Weights of a small GPT-style language model, trained from scratch on English Wikipedia: width 576.
Each number is 500 + 25 x the weight over the matrix's rms, rounded and kept within 0 to 999. Layers, rows and columns count from 0. Numbers have three digits each.

# layer 4 MLP gate, 1024x576, rms 0.0268, rows 751-773, columns 192-287
492493487515478515499491515455509540491488480479489489507488507485482474518502494527472485526501448476484483468488509493538495520490507527511494502481494480519473537511483501525523488502475536493478580485495470487505480530507512508498518500509487550502485516528486520524507505539498519516
453505527502524493507548496487518543512504519471470495489475519492500512461484505446444530494533496476519511496497456477487493505485538501516488513507465516514537504466503466463508519474504507464475479537497483499545480495503489505470496529524511497537513531497491512430531477503545531503
492505487501494548519491535520506522516505515539506513505505501472485473465485522501511490519512514475499516506480510516505533476536544493493511520500510510562514486477498521475498456468511505545484491522512450506473525475485508479524513527453503482493525568507523478487485531478534528494
503500472507501476518537504506508496566470524503537555523525515479475480521485528462484485493491487510540481472501501495464507510448501485550481505492538492509531477480460513537501508498435509470496457512483502522476478562495476533494465498496486484490529501562507511532464517529476480528
547492517513481506501531456525513521547522522507489494458503472507487500503500445492477531508589519513463466488508451466509491450532470487496516533504480499502569519500529494480562471503446523475487492537503472460481494478502501442494483477465510514482492499523521453486479503493481521470
518486494460514512487507474545502490534536511538497545499519490499501538512503512538513530557477482503515489530539447518476516480529432447484519487507534487470481458517544478506575492493506486490531506474525465516493467510534455520508510457485466501529541473495483505495495464487522528489
498503475507502544494481481477508511482503480515483462496517461498484457488520550546494507513510507460504497491513493452519476503482480433460509492466530510488477493516505454506491460465485504508522494494508521479525500506533465483522499465517530489496526471461529485518493505504491496516
480529486516510507501496499553495525518449487530479495510516512473517504532482523490519455528475531509489494500515518522513506477522484470487512507519492515546465509501517469512489475532523498498509485474491494503476502481518506491505526494485513516526491488531544516476505488484515508496
534504551559476506516473497498529482492505513452532519503493513490494514492518488509499518520521466452506491516458509526489491528416539492492496443459475485505557532454495529437480533527519538528493483507525502469551515491504519506509532492471515511502477514484465491500490505516497557473
477556520468493479506512506508485491514521518526481505506522429498510496508534471504494473504514486511535486509491496518514478469496498488473515488494518469540499480487511480527497495443488534520490498499546492533505481468467542475496557515484503484497478500480483486547508503495489462471
478473516494513555498513504540447482519496508530522511570508520555451519483448494519510472482516473487513509538501519496485489479513502465512528503493472512481517460485487463509511518487481501442484548499482509544441450508495506508510477533519491522490512475470497519489505546466495498433
541494502528574486465487466523548464535476498518532559525529451520516492499508498451493477490469533451467504524515501478479492525475466451516481494514456485489492512505482526459490482473494500461474531498500544460529500479501486510533449455494450498512474495513485497495526474517499530485
477503462469477491474487446473493548486522508502472529476511505524470475489465476491463506488536500490498478511534467459478467490513505525530526498531475475485520489482485478505457495461510496515543513522488508501499487507490491485511537483500519502486497497504517472546539478533497497449
483457509500483484479505515444503481448568502533567519535533540580494494461494488514485519505494486524455476547470472514512437522508453494544475519416479493477531548508489513502479575477471481509520568533475523454422526527525477538479470493538524539503462491486495490501510469526507500474
523514468511507497509469472489541503525492518512522494492494454497512492529444527489506467463506542475532497477552492498479497526449519437486543543486507510548515516527498517473561478478446485559504505495482518479498479513538477509517495482481510494497507516480498445523506520496506492468
486494500450487490485497467492546539492504515495496488489517507491484479529524489527514497493567491463495502525513521483501516523493509444528479528486497452520504511509486490468495502487500494476527547527464468513526514536470482459511497500480526492512455523537513442536492467477507491469
507497509497471514494504493474497514469494505479492448495515499492515493510501495518508492530508523510489518522489514488519518514519502516546483465494471491482549540486494523497498482506524518461523495492519532454526469489564503474481515533495511486477533494483490499528499487515474533509
479485525516512507486546510521483488534532492515523491532509485513469514478481494516501483491483459494507510520518530475481489478463528490509455479482471537497522552498470531552508495526538480464491477513483515491485494483535490521478524513532489494474483521498506537521469538556476474490
544471535487459486475526452489521488503502463481441554505483537478499539522505468536515533509551511462510465499521489476513492487427522479527500538478465518526523506517513505466535503483473530472535522498517494486507469494509489540512456562494514469544503526473487478458498457499544522493
460541495555497493526495477460565496502532526446478469494515542502514491493462478562472514452473477500533541479479531512488458534533475480508479491522492475518520487529533479497516522513477483502463486558505491515514490519490515545458565489465504522519466523499516505545555462525515527492
445482465488542443476519492530521480467494533529527522468544487526499500516480462524476525497522476552442507511542500494473485511487480511481508518486514479505502469482535504537516529447462554486469508492507478534543512530544502548464489550468478469529496461519461482530514498503518479472
472514496490538500452499479543512490484480471505509489495509486512525528503520480506516531464493507518448490463508484482496477469499464447531459522507502526460485465522510524480493504467500480487491517514471549523496500484481484481504520527520490501515552446474518498510544490499498500489
468476490497506501477498494521570521505506522536477507503506516534475456509512510577462498496436492491512485526533513516486529553509496465485509482512490498484554552493476483542481525507479529489491560524531530516515483506533537509495480482523508519493511506499554528539493512504494473474
# layer 4 MLP up, 1024x576, rms 0.0289, rows 751-773, columns 192-287
492517528480476503501470526486462531498504497498474539456485486428528514521489502532524476529548485467529521498470482470486521481494503462526480502525513490526539477482489478491567490580490497504528499484508483436481514467535517470485477488484494496549493513522510485540487554484526534530
521476544525521497501550561487516515474512509522529500445467494475532518466488512460478491456508532443502509528484481490514481508474520512509473494463471522477434482515490519500469550486510487501460511508486513500479484486495510437446449525470496500498490549516485480490504512539524510500
470508479456486469501510527505504505501490510535528467511514526578539486482514515504477509507481491498483488499541488527517492519519488541495484464520544509494472481545501484477501480517485480494487448489484521498468519528530514487485489517451479483481534488539494502522517486553478460499
497519497483500503431529496489475501475513496468523469520495535498531494450528489525506531463495528494454542505536495509567528552558496524502498502495461479480448527547516480494496473485513512483483505550549517435501528490525528430500507483487494516507555484474503483491519450526514520493
537485517485470502501491483522517567531519554498487531469547486483505487539500448540472510506562454524463471503503471491503510473565484488501500565553472509484538483466533469522532513480477513536488499514477437492518489483495472482532478500495477502515487481503525488508482490501497505506
504527520501518543535484472489463506520496502485538514480485538491491448473502497462459489506468526511516451518508523530517545477509546500489531496495483500495492496517528480501501527530515465513492528502513528475479487488497509458496515510494499547489486541546523528528489502485543495472
480481533449474496489479533487576473500500564474529469511474492516412463536473497552487490543478457458510496485484506527473517508547478518464482525519482507451471512512523489455491461459499504540538506438510500545510541595507499477486486484531530484541472486437543436538485531521498458523
455509484476491525541487508503508503511515521536499466523503500492495500514505501502509530528508501491516501499495546512495499502478486493502508473517511523508502493512492511489514475527475493485503461516529504521510513503486512505504510473451491498506508478533505534485496476490508511484
479485510516477495468491470510553456530463525507503545484469517488466491536507508521484506537526476465497500509514544524505461497512535454500519469437489507513528454462561472458493493454507553523537507473495479506500518502479549488531513526473503467521460500512468489527488548456468523470
501490499533463513475498480495497485525532487456501468474549504491514466507488518500478508517477489490498519485505486494496503516522508502533477510532506464500493496495523518474476499525496501538476467546459511524512520519504485503491486467483484512504482489498519500492524487521492532533
488475483523500466524491494504489518507500491515492540516476498497486519501488470517474516501500523516472499478468508539518512528476463497480480544500542497544481465523498470501456501465489494473508484517513520502528498493502526494499501530513476498522481509506457480419547499471526488548
543512500474492516552495475456532488447512488539515490528567519484520464486457535541473522524491442552536513479485491467520492507511502522494489534505425496510514509560490512519541502539479491530462503527517427506471497494526562524466478514474543495504484514483499523509473517538511438478
515497534476507577467514487509513472481479480480547515512519496512483456532509534483530525528538510483482486529477503498488543483514512470507466472476495487519464481479484520516486496455526479497472457460487541518549505495503518495503464510531492477513481456517495489537488506492521464483
475508462521549494488455487442505509493557472496528491498488472515471471540498518547433497486504540473484481509494452502524535534501509519497504486473480536474432574503541493530512514517459503482498544554538519505484496503488427511502504460508534518486517510505502546535509488488526527558
458496499492471496516529517500530516508527494514476478498522540512487476503516476492506500485481490527517480523511496507525489505538503514509467553501486522518515499497454511518518535558479490504475518525506483481468535517511511528501475477528533482475507536519540504519480503532547499489
502479503526496494505562531509481542503491465522525504468487497491460528485513497533506513482489493529484499489473517488490488510464514505515469475464506504478527527502483526553514508491525518445481481471508494475485495477539539505467467521555481541513510510473493550516493516542490515506
471475504527502534541515488456512508513515482488531515522508513507500500485474519520482498481485484508487473507538491488523500521475481454473471503498498478514484526483497512531487514504524510490476533524491540490468514515522494472495436503507456501501524499514500560486529464485533479506
541542471465464479464509530426503513447497490514522492504516545557516475483558496481530512510524553523498451535533492513521509476506519495506506490519545492490471513496537475547492511475450496486530510491531516504519491474472453476521479500498532461480530493506474521582504486526480534458
516543508500534542487474500467475456487513533533498508489500533489495515480503517478511509485508514490520544516468531535489513451516512515492525474497508496460525499538479501497504464502466517522500467514498556484491536484487477480516517468510503523502488507538537481484475521553485516459
490479490487486537506527477561448474473516485572545562448544504532500481485558505476538494493510531534444481522471467524487507466463474530506566448524498482461497520540475568482483511485490521503546472470500527487517519511538516478501488495515491498470494507530481475524485573515486479490
508493514480453509538485487431512561518501517463450475521485482469495475504512533545492485488499524488508545471516475502513583515493531515509492515487523497462550509531472509454482496538513450490520508512538504442500512445504542530502491494506525481478515499463523522516493466511450529514
509493489499491500468483465499507537541471465484496500498473532547489472521482465509489505499505547517486530517482473511513532504478507506471517532494514511504453544518533477484511488516470492518513505518534526520498472538520542509506530546504475518496520492470496479510499506487523498529
496491511510514462515485512528519478524481499500499504548491518470487444526520503486501505519469516469518492505496516495512517493462519525448536506495473506489544474497512474577463531527482493467491533440477511517537493490469491557482546510580510529473460510485522508495508533503519485482
# layer 4 MLP down (transposed), 1024x576, rms 0.0224, rows 751-772, columns 192-287
475531467476513511476509533515523475522497538483518478488514506527497482451553496477505541515474525461505542515528521485532548470530524478453528492504471521500509517480474502521470570510494478502472444479513525490489459483519498484517530491475468470506548499509528487505536471483529501491
537496503476550500489519489465496483506434476506488501496548520482505478509483455483511482508515476496508471507509486498548488516500477518522519470462472451522529492473534503498489495504476478496497529460489500504495490527472520493468540511509468489445490535492475496495498474548471518532
495483513509554489483480504496485505529481523507520553476478475457454510522530485522527494506531509490471509493475472516503502479503490457551471535473490504474533504510525509532568506471541503503516507505495478505496490489473478560505485496523493540498456505504504499485489517494512528487
491499478521517485469494486489516507549473501485510537526491498456472469482481545473497497467471479510543458491526472508504508500469507476491496462488478488506519488504484530520486535483467528516517476511473512535489504519500503532494473487487475495500524520530521522482458531496497505493
455481473500482450524518492496475503505519507485551512481500511502512494521492474501485531527449502472540503488469490501503531530461489529464504469471500510516456467492540438556542499470482466496483484503449507514504537488485489530503474515503493482488494531540454561521523559494530504520
471539503502442477489492527505525487504509502521501497530479495514490498532522496481508523495496490474512552462513506503467468519489506541514494467479497496512467527492498475514478485497519489459492509490466464461505495446463511540525472530520481474499488423491489477509522492492436501511
545529492533524508506491498506533462526478524484464504502507517487481500528475505501491526523516494502454537498543476463457445539489497460516487485489489505488493533498510533532533529484500515462488477501474487473536495498505539512492489500465482509505458517545550498542491482496518462517
531503526499501453481495472488495492473522489445514547467509503523472495494506480487477496478470488509501485518489483487511490502511510509499518539460490472480493507527512499490500501483515515501512561495485492483511514489519512533488481514560483511487535527448487495513504511507492488510
485469503537502490520491517519483510502483481526495499477518539513484487532520504531507479491493485500515528500557436538495468542542493523532473501492486477519434521536534449493570496482505489490487505499446480497472502501492518492507444504489533486455465494510444473518474504485494519507
498545469476507475502509526473486529483488519542487507500483489481506531503516469465518526499515507489495483510492519476522499479489507477489536483462488531503500512517449490501515516458491501482522538459533506498469473472456507482506524532521508449493488524496473514523488515466500470498
537512521472492516487528513484505515560457499461543427483471518484512430503464461475497451487511492525502473513522470462514497503502539490498490490478493503508455491505527539486528455490484508481498518492464511510527498477551501452494480456514493507498497508479565497504499496513546474535
501493482491499455508504521490514456523447506515537474500483461524519496524469493450489517475562512506487549472559488479476466488503494486532533527513483508534488522527522499509532510510513472501497513497546559473499490467532494509487502497477492453490535484517472534525497495542500502563
504489475531542495501491522483524519490535494488497538489547519499532483472454513464506481520516481483521504485497501512461452490489500500497526484515499494474517483502485470501547504519526472495515500538522474487491510464504476471519488482501524511492498474469483523523517511487464469508
506504513482526494477458463526463506524485513496494488484506516498494511519482452504511514517526509510520484502478488472479520493505507511497516482482530547507500523492506488513427468480520495471477477528475516473485553512482447506529528459438476508476508557505502482489485506521502539496
560445494510459517477472448512510472480471531476512503496473526523487482497473542522473509512511486453500502521501510482463487535501514497480521496507548494515455476484525486499532488481488515528499467491472497537503521507492510485492530506488521542508509493474482468467509485514496492517
508497488463474479494504483521528539500468511479516486498523526458478432534471469488481451473528528465512487497498501465493490517497490505513492522485517466491482478538526510469461478504538483478503518496460466466528504534478452450505499478474566509495455476540513489508499459453466522528
507498497463503518522485518492466536486496493481505478469462534478503501476495466500460487540512493490499509501461462486485542475519520521517481482472460506487496507504487528489526503521539534494502505498501517474489478478515478479488494496506453532501530551520511499513490530507517488496
503506489462510531485528475514479478470510486519449462547485478519479531479477482484497495490488484502506475493523529505524514498505459533493480426473497511511495517466495503501509447532471496515513521474502548508466504506533488509498577486529507506484494483518473502527507505496501452505
521500473486479461489498441537485468492480508471504513513520520502520515493449529518500462422504501518532487497459504473495501526478530501489530516502518502509535491502489566489460490497479437534531518489520497463521497541525473539466496539477517532504532495455473521491510477480506489469
505488523483464502490462459473505515508502545504469502586529512507501493485545470578502483432470510539527524484524440499505517534505516455509489492443500543470464492547502482529515506518508482509535496545495529527527499516471515513497480539524511499477509501509498475508497479527481484491
501534465508532525491459529507482505461531508496494511455479458530505512525527489494454491487506476528487450488480551497511496499493501486529511493502480484481516459505439561538504502483504489531472481498466519530506523564488553470513530528477470466540501495537534481529493528514498482520
482505488502486515519492479601518478425534467512546463509485506488528539505483513496493493476515473544500468490528485499462513477487504521513477484513493537504462525516508470481534509516496504477489531509489508521499537479455449485515487545459539529464540494522485498466519470483536482537